config.toml
num_hidden_layers = 9
hidden_size = 320
num_attention_heads = 5
num_key_value_heads = 5
head_dim = 64
intermediate_size = 1280
vocab_size = 8192
hidden_act = "squared_relu"
norm = "rmsnorm"
norm_place = "pre"
norm_eps = 1e-06
positions = "rope"
rope_theta = 1020.0
rope_fraction = 0.5
qk_norm = true
attn_scale = 0.151
bias = "none"
tie_word_embeddings = false
parallel_block = false
extras = ["local attention windows", "shifted keys", "a norm inside the MLP", "value embeddings", "hashed n-gram embeddings", "a smear gate", "an embedding shortcut", "learned residual scales", "skips across layers", "capped logits"]
init = "normal"
init_std_qkv = 0.0374
init_std_o = 0.00882
init_std_up = 0.0374
init_std_down = 0.00441
init_out_by_depth = true
init_mimetic = 0.5
optimizer = "cautious_adamw"
learning_rate = 0.00109
lr_mult_up = 0.819
beta1 = 0.9
beta2 = 0.98
lr_head = 0.00449
warmup_steps = 381
schedule = "wsd"
decay_fraction = 1.0
decay_shape = "linear"
final_lr_fraction = 0.1
batch_tokens = [32768, 65536, 131072]
max_seq_len = 2048
doc_mask = true
train_tokens = 556100000
max_steps = 8851
dataset = "wikipedia_en"
Each number is 200 + 30 x the weight over its row's rms, rounded and kept within 0 to 999. Layers, rows and columns count from 0. The size before them is the row's rms in percent of the matrix's.

# layer 5 attention query, 320x320, rms 0.0523, rows 140-161, columns 160-319
092,225,141,223,206,210,219,171,198,187,228,191,160,199,180,122,171,237,223,190,251,162,196,222,184,207,202,159,235,195,227,221,228,219,143,190,227,174,230,190,192,207,198,169,184,174,232,215,240,234,198,168,175,234,248,218,147,194,262,209,220,195,218,222,242,209,114,267,207,191,212,171,197,154,212,205,167,163,188,223,161,232,196,206,223,158,242,193,230,189,171,197,133,155,202,196,190,191,180,210,204,164,159,243,180,204,216,193,254,161,210,214,244,203,245,164,171,198,201,177,228,182,200,202,220,206,191,205,225,196,193,216,254,226,204,180,207,223,175,162,230,194,168,171,208,205,169,194,202,176,215,209,210,201,233,172,210,156,198,139,178
115,143,198,269,192,176,215,199,210,166,233,241,171,222,215,230,230,196,226,188,194,140,210,192,169,247,192,189,253,145,213,243,198,197,157,205,210,177,169,197,174,189,214,218,213,176,183,242,205,218,172,231,228,165,245,235,187,195,217,228,197,158,185,152,140,179,177,191,191,221,163,177,198,201,222,216,178,170,155,177,166,156,201,214,218,143,198,188,170,222,223,216,177,231,199,231,174,193,151,269,214,209,179,189,217,229,211,205,214,231,139,221,213,192,239,175,221,190,210,179,207,192,152,151,261,235,147,213,237,177,156,137,193,175,189,187,181,228,170,211,224,252,140,197,268,177,162,213,145,186,220,199,196,184,208,160,195,232,183,197,199
085,236,193,149,226,231,241,248,184,194,174,171,232,209,218,181,215,196,178,182,216,205,188,186,209,169,201,243,209,202,208,200,225,202,239,261,193,242,219,242,204,220,222,207,172,181,251,188,142,117,210,226,164,199,192,183,196,218,271,214,194,186,210,161,195,191,187,206,211,195,224,254,200,240,145,209,148,210,165,249,177,218,205,199,160,250,208,210,205,182,208,227,219,205,233,201,214,153,209,182,243,220,235,223,165,235,238,215,176,227,245,156,157,129,151,254,176,201,219,230,180,234,207,209,146,155,190,244,190,172,195,220,204,216,236,162,210,188,224,176,167,220,163,200,162,209,170,177,224,219,209,226,181,202,191,198,214,193,240,210,216
109,181,175,157,198,181,222,148,170,199,175,195,192,167,238,220,159,208,205,185,287,225,179,177,193,275,200,158,262,248,188,190,260,149,189,197,212,205,230,213,242,205,241,264,211,169,217,253,212,192,194,199,151,220,179,146,190,225,190,188,214,175,158,158,158,198,211,194,199,155,234,169,170,197,171,166,154,218,208,187,220,155,229,185,219,195,226,208,216,192,146,275,180,137,166,239,244,198,215,186,147,211,182,253,183,227,184,143,229,196,257,206,221,201,222,218,231,217,170,178,258,189,185,179,188,249,193,248,243,259,211,210,232,211,212,180,164,213,236,133,198,231,201,149,256,195,181,211,247,174,235,226,214,250,174,229,179,246,192,186,209
076,202,242,227,217,193,229,175,210,180,164,186,225,201,205,175,187,239,205,218,258,254,227,183,197,162,201,222,155,242,155,184,209,179,217,238,181,166,221,168,151,182,193,202,219,173,210,202,157,181,207,229,163,200,217,255,234,189,186,210,177,242,199,168,181,208,210,203,248,238,161,209,208,218,194,132,177,199,244,184,198,237,192,234,237,172,188,184,192,248,216,186,251,145,220,169,252,189,162,238,213,145,138,175,145,279,207,167,267,203,162,209,191,264,151,181,250,205,171,165,183,220,203,193,235,153,167,208,178,203,173,157,238,179,191,217,168,184,206,213,154,271,215,178,185,204,244,230,199,212,211,213,169,194,193,233,180,197,193,193,191
085,157,243,235,201,214,204,209,211,197,133,191,186,156,158,158,197,248,166,204,152,175,230,175,235,206,192,232,185,138,233,260,245,206,234,240,155,198,242,217,184,155,157,172,140,217,197,220,182,230,199,195,200,188,190,178,182,189,189,174,210,208,176,166,199,230,197,222,212,251,192,230,175,240,183,255,191,171,151,231,192,227,218,245,184,207,180,221,174,160,229,194,219,211,219,258,194,232,191,189,208,242,216,197,182,208,202,225,237,190,155,211,245,254,227,229,218,169,180,224,229,186,193,224,274,198,181,209,173,223,171,213,218,220,249,175,196,234,218,217,143,174,230,182,220,201,256,250,192,215,239,195,208,170,192,196,193,241,175,163,205
103,214,193,158,177,223,246,182,155,191,230,174,174,230,223,225,189,191,212,184,221,190,200,242,197,154,169,195,160,219,206,155,161,162,229,217,216,224,146,166,221,204,231,192,167,180,192,197,173,202,232,202,196,248,192,226,226,186,166,225,186,194,223,246,191,195,204,167,225,176,253,174,233,137,168,163,191,173,217,163,247,203,153,166,205,261,208,205,192,166,197,175,218,181,214,174,217,145,224,202,225,135,244,267,237,191,259,196,172,211,202,157,173,169,140,191,195,248,222,233,186,232,205,217,148,140,223,196,194,162,177,222,175,215,183,211,216,181,159,225,238,244,197,169,175,212,185,171,206,147,154,204,173,217,200,223,180,201,225,200,206
102,198,231,196,211,178,123,204,147,141,216,195,225,257,206,144,221,171,177,177,181,183,228,147,189,244,230,205,207,154,175,221,188,183,164,191,208,215,218,259,155,187,176,211,194,195,160,191,256,233,235,194,161,201,183,231,159,155,184,247,181,237,214,202,267,167,170,244,177,180,230,227,218,188,125,175,244,202,229,165,190,191,133,212,194,202,263,241,199,147,192,217,175,187,227,159,228,146,180,177,217,119,203,194,207,173,165,164,188,161,186,197,194,197,198,206,191,225,203,267,176,164,278,247,197,149,211,200,189,213,217,157,220,219,201,232,196,199,182,193,215,198,193,238,200,279,213,184,206,267,174,161,172,188,203,219,213,218,220,158,188
123,153,169,221,205,164,184,183,245,241,154,250,225,178,193,209,237,235,222,224,199,213,179,174,233,195,208,238,203,222,201,210,262,234,156,226,203,112,221,173,188,174,172,196,231,227,203,178,210,186,186,177,208,172,239,196,239,222,222,171,231,194,239,173,155,255,218,184,170,212,142,190,166,225,265,225,191,221,175,232,201,207,236,174,211,178,241,152,208,214,246,210,233,223,209,234,187,247,160,217,178,275,160,186,191,219,199,193,251,219,211,218,224,239,245,152,181,154,183,141,236,227,184,184,241,239,179,242,205,217,179,180,188,212,222,166,167,227,226,206,189,188,237,223,221,164,260,257,169,197,234,211,213,188,199,174,235,202,169,218,204
120,251,196,173,208,210,197,157,186,190,192,215,210,214,173,231,163,219,183,137,210,217,199,198,179,199,168,216,189,253,178,185,228,209,197,215,218,163,231,148,196,163,190,188,167,196,211,159,139,179,174,227,196,206,243,210,254,186,195,154,201,184,234,235,200,241,150,265,239,137,215,212,161,178,210,177,122,227,149,182,224,212,218,150,200,207,229,191,175,173,222,181,156,181,261,236,194,196,169,223,182,173,157,222,179,207,162,214,210,183,206,151,132,212,148,169,208,206,219,175,192,164,182,188,154,187,227,182,161,162,230,231,227,215,159,162,170,202,207,187,178,189,216,216,204,206,238,251,152,132,193,194,186,207,181,212,220,187,235,191,151
125,239,226,199,190,196,156,218,171,169,244,179,189,210,222,200,173,149,157,168,174,160,233,207,150,234,224,192,201,157,194,212,195,206,219,153,215,240,179,186,222,250,183,212,153,197,169,218,221,257,233,222,203,225,194,216,156,173,172,226,185,225,199,204,224,137,179,220,252,171,270,197,201,195,143,178,188,193,256,140,203,193,180,241,216,216,177,188,193,180,156,207,194,193,138,167,208,175,237,194,249,123,219,218,232,182,180,197,152,190,192,219,221,157,202,227,224,233,223,224,172,133,199,217,229,170,195,179,209,179,219,192,227,206,194,226,220,211,136,174,247,172,158,183,221,255,144,184,235,242,189,185,196,180,204,185,166,236,185,198,175
119,197,197,202,171,197,178,237,226,214,251,205,200,188,222,186,205,205,205,218,158,176,220,263,179,199,191,184,180,148,176,242,166,197,185,159,250,218,176,193,184,237,159,211,181,207,208,195,231,242,231,192,174,187,214,241,155,150,180,260,204,187,191,198,203,125,179,236,211,213,225,186,219,177,165,190,226,172,236,133,178,251,177,238,260,197,193,188,204,202,201,210,190,214,158,191,157,129,228,233,245,148,194,129,204,193,186,189,163,195,148,247,206,216,197,175,206,204,213,223,165,174,202,203,232,126,176,193,198,171,221,138,218,201,173,237,206,210,100,217,232,194,182,208,200,252,135,173,191,223,181,213,183,172,225,161,172,201,212,163,170
155,260,205,182,190,254,211,222,178,200,228,171,203,162,215,150,165,183,181,196,196,201,193,266,185,171,221,202,174,173,210,222,195,203,229,158,207,212,210,239,219,251,204,172,160,194,188,194,226,204,253,181,188,232,185,216,158,211,177,193,227,206,201,210,249,159,176,203,230,225,279,242,237,219,140,153,185,199,208,172,212,212,208,228,195,229,194,180,211,172,172,184,244,156,137,167,214,176,257,155,242,171,225,178,240,181,192,229,170,181,202,196,199,166,163,237,221,238,181,252,187,203,235,233,190,160,214,158,197,222,219,222,202,200,194,243,225,172,127,168,228,170,204,224,161,251,160,154,206,221,168,204,214,197,191,182,167,170,244,184,205
117,171,165,154,227,168,236,206,201,209,169,165,171,200,223,226,251,264,238,158,162,196,214,170,223,240,187,181,217,203,181,219,201,165,155,199,216,229,187,197,150,168,275,243,190,174,224,161,152,163,178,209,217,153,227,212,143,238,205,258,188,173,158,157,196,213,223,200,157,173,168,224,187,182,187,184,143,172,140,180,200,184,159,145,174,201,241,194,181,193,202,247,170,191,271,243,198,164,143,219,184,238,200,198,196,218,239,173,196,207,187,172,177,203,189,178,207,157,239,187,231,216,146,166,146,238,175,227,238,211,160,162,171,179,160,191,207,175,232,204,207,252,146,193,239,186,192,205,141,148,136,228,162,214,201,126,190,157,232,236,197
099,202,201,177,189,166,149,188,180,202,174,222,179,242,162,217,193,216,224,218,174,248,197,228,176,215,190,210,207,177,144,186,204,218,212,237,174,161,207,172,185,210,192,270,172,270,189,244,240,240,207,160,253,183,212,208,226,140,188,236,242,205,206,166,174,241,190,197,191,146,186,165,268,198,184,195,206,196,220,164,203,220,194,222,214,223,197,208,133,221,183,216,182,269,199,198,190,253,213,189,217,266,230,173,203,174,154,160,242,191,223,262,204,266,222,190,192,158,234,211,211,226,205,186,218,223,183,215,185,202,168,167,202,185,192,205,178,273,188,209,206,221,211,174,208,216,228,280,165,189,248,217,169,198,205,209,180,264,177,197,193
100,255,255,169,233,170,164,190,207,157,233,218,219,311,196,202,179,198,176,228,162,211,231,206,229,195,243,241,213,176,195,173,252,209,206,265,157,227,150,197,225,182,184,232,169,230,242,198,190,139,162,184,200,211,174,155,220,182,181,214,222,221,212,251,207,242,168,269,180,138,214,203,192,175,131,178,227,162,233,211,213,242,186,198,163,229,202,254,153,185,176,217,204,192,218,197,164,223,221,185,196,231,213,191,233,194,240,142,217,203,239,189,219,153,183,253,158,193,233,175,180,190,206,239,194,171,187,232,231,204,192,192,228,198,197,220,248,179,180,196,223,208,110,239,184,236,205,241,216,251,185,194,196,178,174,212,220,224,215,217,161
096,142,211,182,228,168,175,129,218,166,197,231,152,207,226,256,191,147,238,241,183,202,236,173,190,229,166,225,219,174,161,173,248,217,201,156,195,194,217,172,213,247,166,271,167,225,239,202,184,211,200,233,273,208,217,196,281,182,159,205,235,203,174,203,181,158,155,221,215,207,219,207,247,198,179,273,228,177,232,149,240,231,173,240,277,233,198,226,246,213,210,220,182,201,146,183,188,215,241,185,205,230,254,194,148,186,137,204,186,189,236,246,188,207,204,205,206,204,177,176,202,153,181,212,175,206,213,170,184,150,197,169,237,185,174,179,245,267,198,202,193,186,171,180,211,212,222,217,206,204,239,206,229,197,240,158,203,223,165,227,221
100,194,147,183,182,226,260,209,177,203,171,173,187,104,182,232,220,197,232,157,215,247,195,208,214,219,174,133,152,211,261,186,215,214,205,123,164,162,203,210,215,237,236,202,210,209,265,227,171,226,217,198,220,183,202,194,188,208,192,173,248,205,156,220,230,183,211,149,195,223,194,184,227,193,220,187,217,251,238,226,166,232,170,254,214,227,225,214,196,264,228,208,208,222,201,166,215,159,233,158,191,256,278,224,225,232,196,238,197,202,188,176,210,214,199,163,238,200,174,232,195,289,221,160,190,248,204,245,148,214,164,207,219,187,202,190,160,161,192,192,211,175,222,211,205,220,261,182,182,162,195,172,197,221,194,204,198,180,216,233,218
091,214,166,202,204,210,228,194,229,211,151,159,155,127,212,210,240,234,232,185,214,220,135,174,203,208,139,168,199,206,171,240,210,169,154,193,228,227,211,194,170,221,222,174,199,198,244,244,165,152,272,209,204,206,227,142,182,221,213,172,183,175,173,156,193,183,149,192,185,230,184,218,249,274,245,183,235,237,169,160,155,204,221,205,207,219,217,150,287,242,200,236,190,201,180,285,189,171,213,229,191,254,215,238,212,242,190,204,187,185,186,209,223,188,193,191,205,240,172,206,199,228,188,177,172,265,212,225,178,209,216,207,201,210,159,211,186,187,193,219,170,126,226,177,199,206,238,148,224,167,212,163,235,187,224,215,218,204,203,197,215
110,168,235,174,181,228,232,219,229,165,181,193,231,166,212,205,225,164,189,194,204,253,229,168,210,241,185,174,232,246,186,235,204,144,220,213,135,189,218,211,215,180,251,187,209,163,262,226,197,172,207,276,176,209,204,174,215,188,202,215,186,235,208,185,202,146,223,222,195,202,189,227,209,222,199,194,193,222,204,238,179,189,209,183,237,198,195,190,188,222,168,235,204,255,251,190,205,182,237,194,195,169,175,217,177,221,211,166,198,202,227,157,224,213,207,174,239,219,179,216,183,193,231,188,207,175,206,241,151,209,196,213,195,204,188,194,162,147,182,193,204,162,254,156,227,241,285,244,168,136,193,174,223,257,221,225,199,185,172,198,203
082,178,134,200,217,193,213,179,217,168,137,221,186,259,174,242,195,230,218,175,167,178,164,131,136,181,184,219,162,237,203,203,179,231,210,214,208,156,215,177,236,202,199,215,144,190,154,228,162,228,190,235,243,214,149,184,248,149,227,199,167,169,236,190,169,215,203,239,217,225,168,198,211,206,238,231,162,223,221,170,245,188,228,180,220,194,179,207,226,228,214,198,159,220,215,221,195,190,163,208,183,274,187,184,160,152,158,241,215,177,152,191,167,248,221,173,167,192,176,206,188,196,178,217,234,220,203,187,169,209,168,211,232,224,204,207,174,230,196,212,177,195,188,168,182,133,273,270,193,213,241,227,213,157,217,262,242,234,192,211,162
101,192,220,243,156,230,178,185,205,230,172,161,108,186,192,217,203,232,211,194,238,185,198,156,179,180,149,178,154,230,192,170,218,234,201,201,217,178,173,133,206,222,203,196,209,202,217,244,192,222,213,188,231,241,226,197,169,232,208,187,182,186,180,219,191,223,216,140,228,245,205,124,240,223,253,271,216,215,216,194,236,288,255,241,239,262,187,181,211,221,209,223,232,171,187,167,219,195,245,215,196,232,158,201,209,190,163,208,231,194,177,179,188,271,205,177,159,206,213,195,229,188,203,167,234,254,194,228,204,196,192,173,209,250,138,162,166,226,191,197,149,142,216,190,199,187,217,124,232,191,223,184,235,183,193,224,252,198,203,236,173
# layer 5 attention key, 320x320, rms 0.0529, rows 140-161, columns 160-319
099,202,266,223,183,203,199,212,239,223,211,179,217,251,220,202,158,241,188,166,282,203,149,216,223,201,177,154,183,218,211,187,202,200,209,147,218,205,219,146,182,246,215,181,191,184,150,278,178,207,174,147,183,212,207,239,205,186,181,149,215,200,195,182,202,210,200,220,200,188,190,166,215,185,185,252,205,204,233,185,182,211,193,205,219,237,200,147,207,154,197,214,216,211,185,168,244,210,211,133,212,159,192,203,233,180,244,209,218,240,183,196,169,300,188,156,165,140,177,206,243,188,150,194,235,213,148,226,202,201,211,194,225,118,175,240,189,178,148,162,201,166,225,152,175,166,155,225,237,228,209,184,159,183,200,226,220,193,194,203,217
071,207,233,195,208,161,211,255,212,207,236,243,240,224,169,190,175,184,140,230,211,235,194,162,187,226,201,219,217,186,246,177,234,129,193,234,199,223,245,162,218,211,192,193,191,222,182,201,182,172,190,140,171,218,235,241,173,205,182,172,214,207,225,221,192,208,194,184,166,197,192,237,173,235,216,264,215,241,177,204,208,183,182,231,180,209,222,184,190,254,204,201,215,177,255,264,271,190,179,168,212,261,240,167,186,227,198,250,243,213,219,197,182,200,239,210,183,216,196,161,183,228,171,226,242,204,180,157,217,185,199,197,232,239,227,213,170,156,201,220,170,232,231,243,242,175,162,206,209,216,213,179,235,125,225,257,233,178,184,238,239
100,207,192,171,164,254,219,168,221,139,205,167,217,116,267,203,191,231,250,175,190,164,232,205,191,186,187,176,249,212,229,229,197,217,173,183,172,178,194,218,145,169,235,196,188,177,184,193,213,182,202,232,240,232,210,146,172,241,206,174,246,210,165,161,234,188,206,175,174,196,197,217,201,197,197,165,163,206,220,183,231,197,170,199,239,199,159,161,225,222,203,171,135,212,185,154,181,187,218,205,203,229,204,180,197,233,151,258,196,174,176,184,264,204,214,173,202,241,195,264,227,209,173,196,177,217,171,210,178,196,224,241,229,202,230,237,164,171,214,198,218,202,233,170,238,190,186,172,185,150,208,190,232,185,198,219,227,199,252,166,211
102,184,185,185,188,167,171,208,229,200,232,222,152,188,200,218,206,203,230,173,244,214,179,190,204,237,146,244,195,211,248,234,235,204,199,219,199,212,194,184,237,161,229,129,176,204,200,257,166,222,195,227,215,190,255,201,240,190,240,217,219,203,160,179,192,176,140,211,156,179,174,189,252,224,177,214,167,245,157,243,170,209,223,217,221,183,172,117,229,240,189,227,157,219,211,188,183,184,197,141,204,195,235,174,213,165,237,147,276,175,221,231,170,212,135,214,207,176,134,184,276,227,177,196,204,224,218,284,127,190,191,238,224,228,182,178,158,186,239,207,158,142,175,211,199,176,188,228,235,213,246,176,221,199,160,235,259,160,213,232,179
078,186,200,235,221,181,147,166,183,229,212,204,223,226,147,252,179,222,156,198,223,196,149,249,210,185,201,196,223,209,170,190,214,219,200,193,178,173,139,206,229,201,168,167,131,242,204,229,233,210,163,192,200,199,211,143,243,229,164,250,210,154,205,250,221,235,213,238,197,181,210,201,218,180,163,223,211,177,180,187,204,226,207,201,183,192,202,185,188,235,208,178,208,265,122,189,155,150,208,197,184,227,217,175,223,168,189,186,159,257,217,190,173,194,200,185,207,144,194,168,197,228,225,179,241,178,223,191,173,177,192,190,250,167,172,180,196,209,237,129,234,199,177,217,220,225,195,235,185,184,129,228,165,178,253,198,220,217,242,211,187
089,303,160,199,196,207,168,193,191,220,196,164,238,207,178,272,171,211,195,181,193,190,153,253,232,201,227,214,235,248,205,197,215,229,234,186,170,228,164,237,189,232,201,162,150,181,232,239,230,202,179,201,228,200,218,199,178,204,151,191,169,194,180,269,255,214,188,177,176,158,170,200,176,229,239,187,195,208,158,146,223,211,185,187,221,216,199,162,178,199,178,174,193,274,163,153,174,166,201,208,182,194,180,210,218,163,242,188,149,226,234,204,160,203,124,128,212,149,219,173,191,200,226,189,157,206,164,230,163,158,207,174,180,193,191,196,223,164,216,190,228,154,183,210,165,209,185,205,187,132,166,234,153,203,240,230,199,179,273,219,207
087,175,213,195,259,194,200,238,156,185,175,208,137,202,200,162,164,187,173,218,145,225,192,169,198,230,186,181,221,173,227,221,146,141,158,203,192,192,227,183,181,222,218,250,261,188,146,212,177,249,215,176,182,183,173,235,253,176,198,201,195,238,233,132,212,190,221,162,206,257,183,197,246,270,198,203,199,219,249,208,194,168,168,192,194,172,205,255,224,194,179,212,212,153,204,184,234,285,237,189,210,122,223,230,206,193,200,189,204,186,192,253,206,241,202,243,182,236,136,200,189,175,187,225,245,189,196,144,172,249,201,200,246,187,224,236,172,195,167,170,143,180,223,175,246,203,241,198,218,219,224,194,156,215,168,208,198,201,142,168,213
101,185,213,197,211,254,214,208,181,212,164,170,186,106,219,174,150,209,181,176,179,204,180,245,177,205,119,186,190,227,201,244,136,216,178,154,176,203,158,176,175,190,195,206,213,167,178,193,194,183,223,187,197,211,227,251,207,204,215,199,182,182,179,119,174,162,247,159,181,249,187,203,235,220,192,215,178,167,224,200,204,189,175,202,177,216,189,223,185,182,251,159,225,210,154,208,223,215,257,234,271,185,237,179,207,179,187,239,193,189,234,207,181,209,169,237,175,181,200,232,178,202,155,241,215,190,211,160,183,177,209,152,182,187,147,202,203,198,174,142,169,171,287,160,234,222,171,198,189,167,184,223,175,181,187,200,156,176,209,186,260
096,224,169,224,139,210,230,215,267,208,176,155,205,208,197,218,219,246,194,194,272,127,189,179,199,180,232,188,178,214,210,158,215,246,137,204,203,232,206,155,269,194,200,192,159,217,232,221,223,176,191,225,219,196,218,126,142,264,210,148,241,173,144,239,235,175,197,223,179,158,216,179,188,231,240,216,234,214,187,226,221,228,197,187,194,212,146,185,212,270,207,161,183,200,161,204,165,159,199,170,192,280,198,185,175,172,201,224,188,176,165,133,233,216,208,209,176,179,233,147,234,209,218,162,189,239,187,212,231,207,218,200,142,188,189,164,252,188,186,185,205,160,196,229,156,158,198,203,231,204,210,184,231,191,241,214,202,189,221,210,180
109,219,214,209,172,213,201,203,190,259,176,156,178,186,232,158,157,228,248,228,252,200,169,244,171,180,190,134,188,239,192,216,166,177,213,192,237,247,189,161,173,191,164,185,207,155,208,214,223,209,166,206,178,234,230,230,209,223,192,207,186,155,198,183,181,202,285,191,184,253,204,202,200,222,226,240,186,183,248,223,204,203,196,168,210,172,188,177,200,206,208,207,248,205,196,225,197,244,223,224,219,192,206,172,217,254,204,228,161,250,179,226,222,239,167,155,183,160,220,191,169,188,150,185,273,195,145,197,246,170,178,150,188,119,156,158,217,162,195,206,178,205,251,151,180,196,106,204,255,166,180,211,158,218,218,219,169,183,219,222,251
097,188,228,218,271,173,177,169,145,172,244,246,200,244,197,184,195,137,214,199,222,246,204,187,168,197,194,203,218,207,122,240,231,150,286,259,183,193,194,221,184,193,168,205,159,187,181,214,175,212,189,206,190,189,200,228,229,185,227,244,214,234,234,191,145,200,184,194,250,187,187,207,200,157,192,196,235,170,190,197,153,155,196,216,161,204,200,169,191,184,142,237,228,220,251,216,205,216,165,229,221,171,236,205,192,181,201,201,250,219,202,243,158,153,199,222,253,217,149,233,165,240,193,225,227,155,214,213,195,230,166,240,175,211,220,189,177,213,194,221,202,234,162,176,221,232,254,235,227,203,228,186,212,155,153,193,179,211,177,177,214
090,216,186,240,179,245,239,191,257,224,156,181,237,224,200,161,199,182,216,199,205,199,174,228,202,183,223,231,205,237,133,175,162,237,184,202,198,187,218,187,226,233,142,171,209,204,209,203,181,229,140,188,214,177,254,223,195,213,203,196,207,199,190,193,247,215,221,207,231,222,159,119,164,143,244,253,234,195,177,221,199,219,140,217,195,172,231,169,162,230,192,152,218,170,170,217,208,233,177,202,223,229,213,188,198,179,193,179,212,214,208,183,201,197,239,189,154,150,146,206,239,190,229,170,174,220,200,189,200,206,153,166,201,200,209,201,234,223,198,213,174,254,206,248,207,179,199,225,173,243,202,187,191,206,210,206,141,224,218,271,153
090,201,200,203,234,212,169,153,111,184,211,181,200,156,201,192,156,130,261,207,212,234,205,247,174,209,161,201,232,225,139,221,190,201,239,185,221,174,179,232,178,211,182,224,189,120,186,194,188,226,199,233,174,224,174,226,261,186,208,234,200,209,210,181,195,184,228,169,235,156,199,205,214,170,170,172,189,174,219,151,158,159,193,204,159,214,185,206,172,151,209,208,222,263,203,196,180,224,196,243,234,125,161,228,181,179,177,181,162,211,227,265,175,164,214,177,223,205,180,284,141,205,188,204,222,157,216,189,217,212,182,190,172,165,162,199,195,225,203,161,163,234,196,146,235,247,211,229,190,159,207,233,177,194,172,178,173,202,187,173,225
097,151,179,150,221,166,170,230,233,218,179,130,198,175,223,222,234,244,144,220,227,147,205,148,235,193,214,191,203,184,239,221,187,243,159,230,195,199,240,180,209,191,260,182,229,218,192,200,187,184,205,195,196,184,225,157,186,215,174,170,179,196,172,236,234,203,205,244,157,169,177,195,183,228,199,191,168,191,171,209,204,203,216,170,217,196,237,185,269,273,214,178,130,215,203,200,212,178,223,152,168,246,212,198,224,206,229,197,206,163,218,152,274,251,208,200,210,137,211,168,259,178,189,200,178,242,214,190,151,149,244,188,260,181,219,198,179,194,196,188,183,192,216,201,185,122,161,167,192,182,243,214,198,216,224,205,249,194,191,243,189
117,230,175,159,229,165,188,234,210,251,218,184,212,224,235,222,226,222,227,219,176,212,195,179,240,224,216,218,205,191,159,181,207,220,203,176,161,246,202,184,222,194,213,218,184,232,214,210,189,185,239,173,215,191,201,211,154,145,177,225,199,208,187,197,254,205,201,245,197,184,153,185,220,179,176,174,195,238,136,170,203,195,140,201,228,191,223,245,173,208,196,193,191,236,183,195,165,169,194,207,224,165,209,232,205,198,214,139,177,215,232,204,188,193,153,227,161,175,205,157,183,194,187,186,185,195,178,233,222,213,191,161,156,166,164,178,228,216,177,236,208,203,137,203,197,241,281,218,195,203,224,229,158,229,186,196,171,197,225,278,189
101,235,179,132,224,262,204,210,226,244,244,153,167,124,208,173,197,157,201,204,131,141,202,192,219,173,162,179,206,231,170,197,225,241,189,233,173,227,187,176,249,182,274,175,194,208,158,222,201,192,199,258,210,239,180,166,238,201,243,170,209,209,212,184,220,212,211,228,197,225,171,197,192,216,200,143,184,180,171,254,227,179,195,192,192,187,147,218,204,227,195,197,224,174,158,137,212,233,227,183,148,173,163,257,210,155,183,188,191,141,168,207,217,191,191,152,207,173,196,178,186,175,207,195,200,240,205,137,115,254,222,229,213,201,223,213,190,215,193,159,208,135,246,165,189,207,180,215,222,138,148,226,177,187,223,218,160,229,227,176,199
102,227,236,156,244,188,213,239,190,190,237,222,213,228,234,158,116,171,191,157,176,231,211,241,226,242,243,230,189,156,186,240,203,158,179,160,214,165,130,181,184,175,229,225,224,223,165,153,214,249,147,196,245,186,137,165,207,231,196,220,190,178,212,205,153,223,256,204,254,206,211,235,170,223,205,185,182,189,189,224,163,193,209,212,162,142,207,274,194,215,224,202,222,189,209,262,205,264,196,192,195,163,213,208,229,160,234,250,190,235,197,214,197,136,230,225,206,189,174,183,156,207,172,184,191,215,182,226,204,216,193,265,176,230,188,184,223,192,182,220,231,170,203,184,179,174,189,203,217,216,214,173,215,204,167,214,170,205,171,236,178
101,151,191,205,218,167,168,169,229,183,161,202,242,182,208,257,215,211,211,170,219,236,192,169,229,193,253,183,214,193,162,153,227,200,151,219,156,189,234,207,153,162,209,235,272,177,201,196,221,144,213,195,191,167,148,194,169,187,144,189,200,211,216,228,255,171,274,221,179,211,201,197,182,191,205,164,222,216,210,163,167,181,179,153,200,178,210,274,203,188,260,191,207,248,218,169,194,166,211,209,230,149,159,179,183,177,231,189,157,126,200,189,229,169,257,267,251,172,204,185,195,209,179,203,208,179,173,235,202,151,241,170,199,160,203,224,220,206,210,204,204,224,171,212,208,255,288,213,213,233,211,193,197,231,186,162,194,191,178,194,176
091,204,195,208,178,169,143,222,201,180,144,213,168,207,236,201,180,230,183,190,167,208,158,231,183,218,245,237,208,202,210,231,211,198,174,170,240,193,230,231,190,156,147,156,231,178,240,177,210,205,166,187,208,168,248,202,194,252,233,223,200,140,231,163,209,192,185,183,198,186,180,255,193,256,254,199,219,200,228,195,204,205,213,181,182,218,157,170,215,169,223,246,203,206,242,199,157,138,225,225,244,200,220,170,192,178,203,264,188,203,187,189,229,142,208,168,221,200,159,234,183,210,185,173,150,220,156,227,209,193,196,187,153,254,160,207,194,182,197,199,242,156,175,174,200,190,193,216,157,223,201,163,186,195,138,249,172,214,254,192,183
090,161,174,243,226,227,163,196,212,190,191,201,220,240,211,217,180,220,234,162,188,191,202,199,170,241,221,210,225,161,182,195,240,201,212,202,239,212,140,217,223,245,204,239,199,245,227,204,167,231,198,281,216,154,187,243,130,163,219,214,209,156,181,278,242,185,186,189,221,181,219,217,210,180,182,212,222,261,227,175,221,239,169,233,257,202,225,194,202,207,176,208,204,225,187,165,164,165,225,201,237,196,190,202,206,252,186,207,193,152,169,223,206,190,212,204,176,244,192,231,178,235,231,153,194,210,191,234,168,192,221,159,214,219,222,226,240,242,223,173,290,186,227,248,271,294,207,191,182,174,197,230,239,210,232,149,238,203,204,199,127
121,205,177,221,236,142,153,198,211,193,178,221,235,249,235,223,202,204,196,153,200,223,194,229,216,193,224,216,196,172,120,241,216,176,249,195,191,161,163,193,114,195,186,241,202,228,190,181,204,237,177,200,191,171,220,259,207,133,191,208,203,146,227,174,151,207,170,259,177,185,179,231,168,156,200,215,210,151,155,168,187,197,155,153,186,185,269,226,173,163,190,192,212,260,256,213,137,219,129,255,231,171,232,183,228,266,209,194,187,232,218,212,168,226,187,182,240,207,198,231,191,182,183,197,165,162,234,237,207,160,162,151,220,184,170,210,200,217,204,218,216,209,203,192,193,212,250,168,153,234,193,202,190,223,192,177,196,199,188,211,229
105,189,207,229,172,200,193,196,210,208,219,199,172,235,234,222,196,252,202,215,144,215,194,263,248,187,253,208,231,204,159,193,193,206,198,136,212,215,250,209,165,165,144,172,230,175,186,155,210,180,182,178,214,185,197,221,237,184,176,245,181,156,248,143,161,227,184,189,179,218,196,234,180,208,188,235,212,159,252,175,169,208,210,139,188,197,184,169,172,146,194,213,208,202,219,199,154,192,190,210,210,187,191,143,144,204,197,229,184,216,181,242,228,168,165,175,200,172,169,200,177,173,209,156,218,211,177,259,213,193,171,207,177,237,161,205,192,152,214,216,208,196,153,172,169,204,246,178,209,230,166,137,200,173,152,178,205,185,154,178,206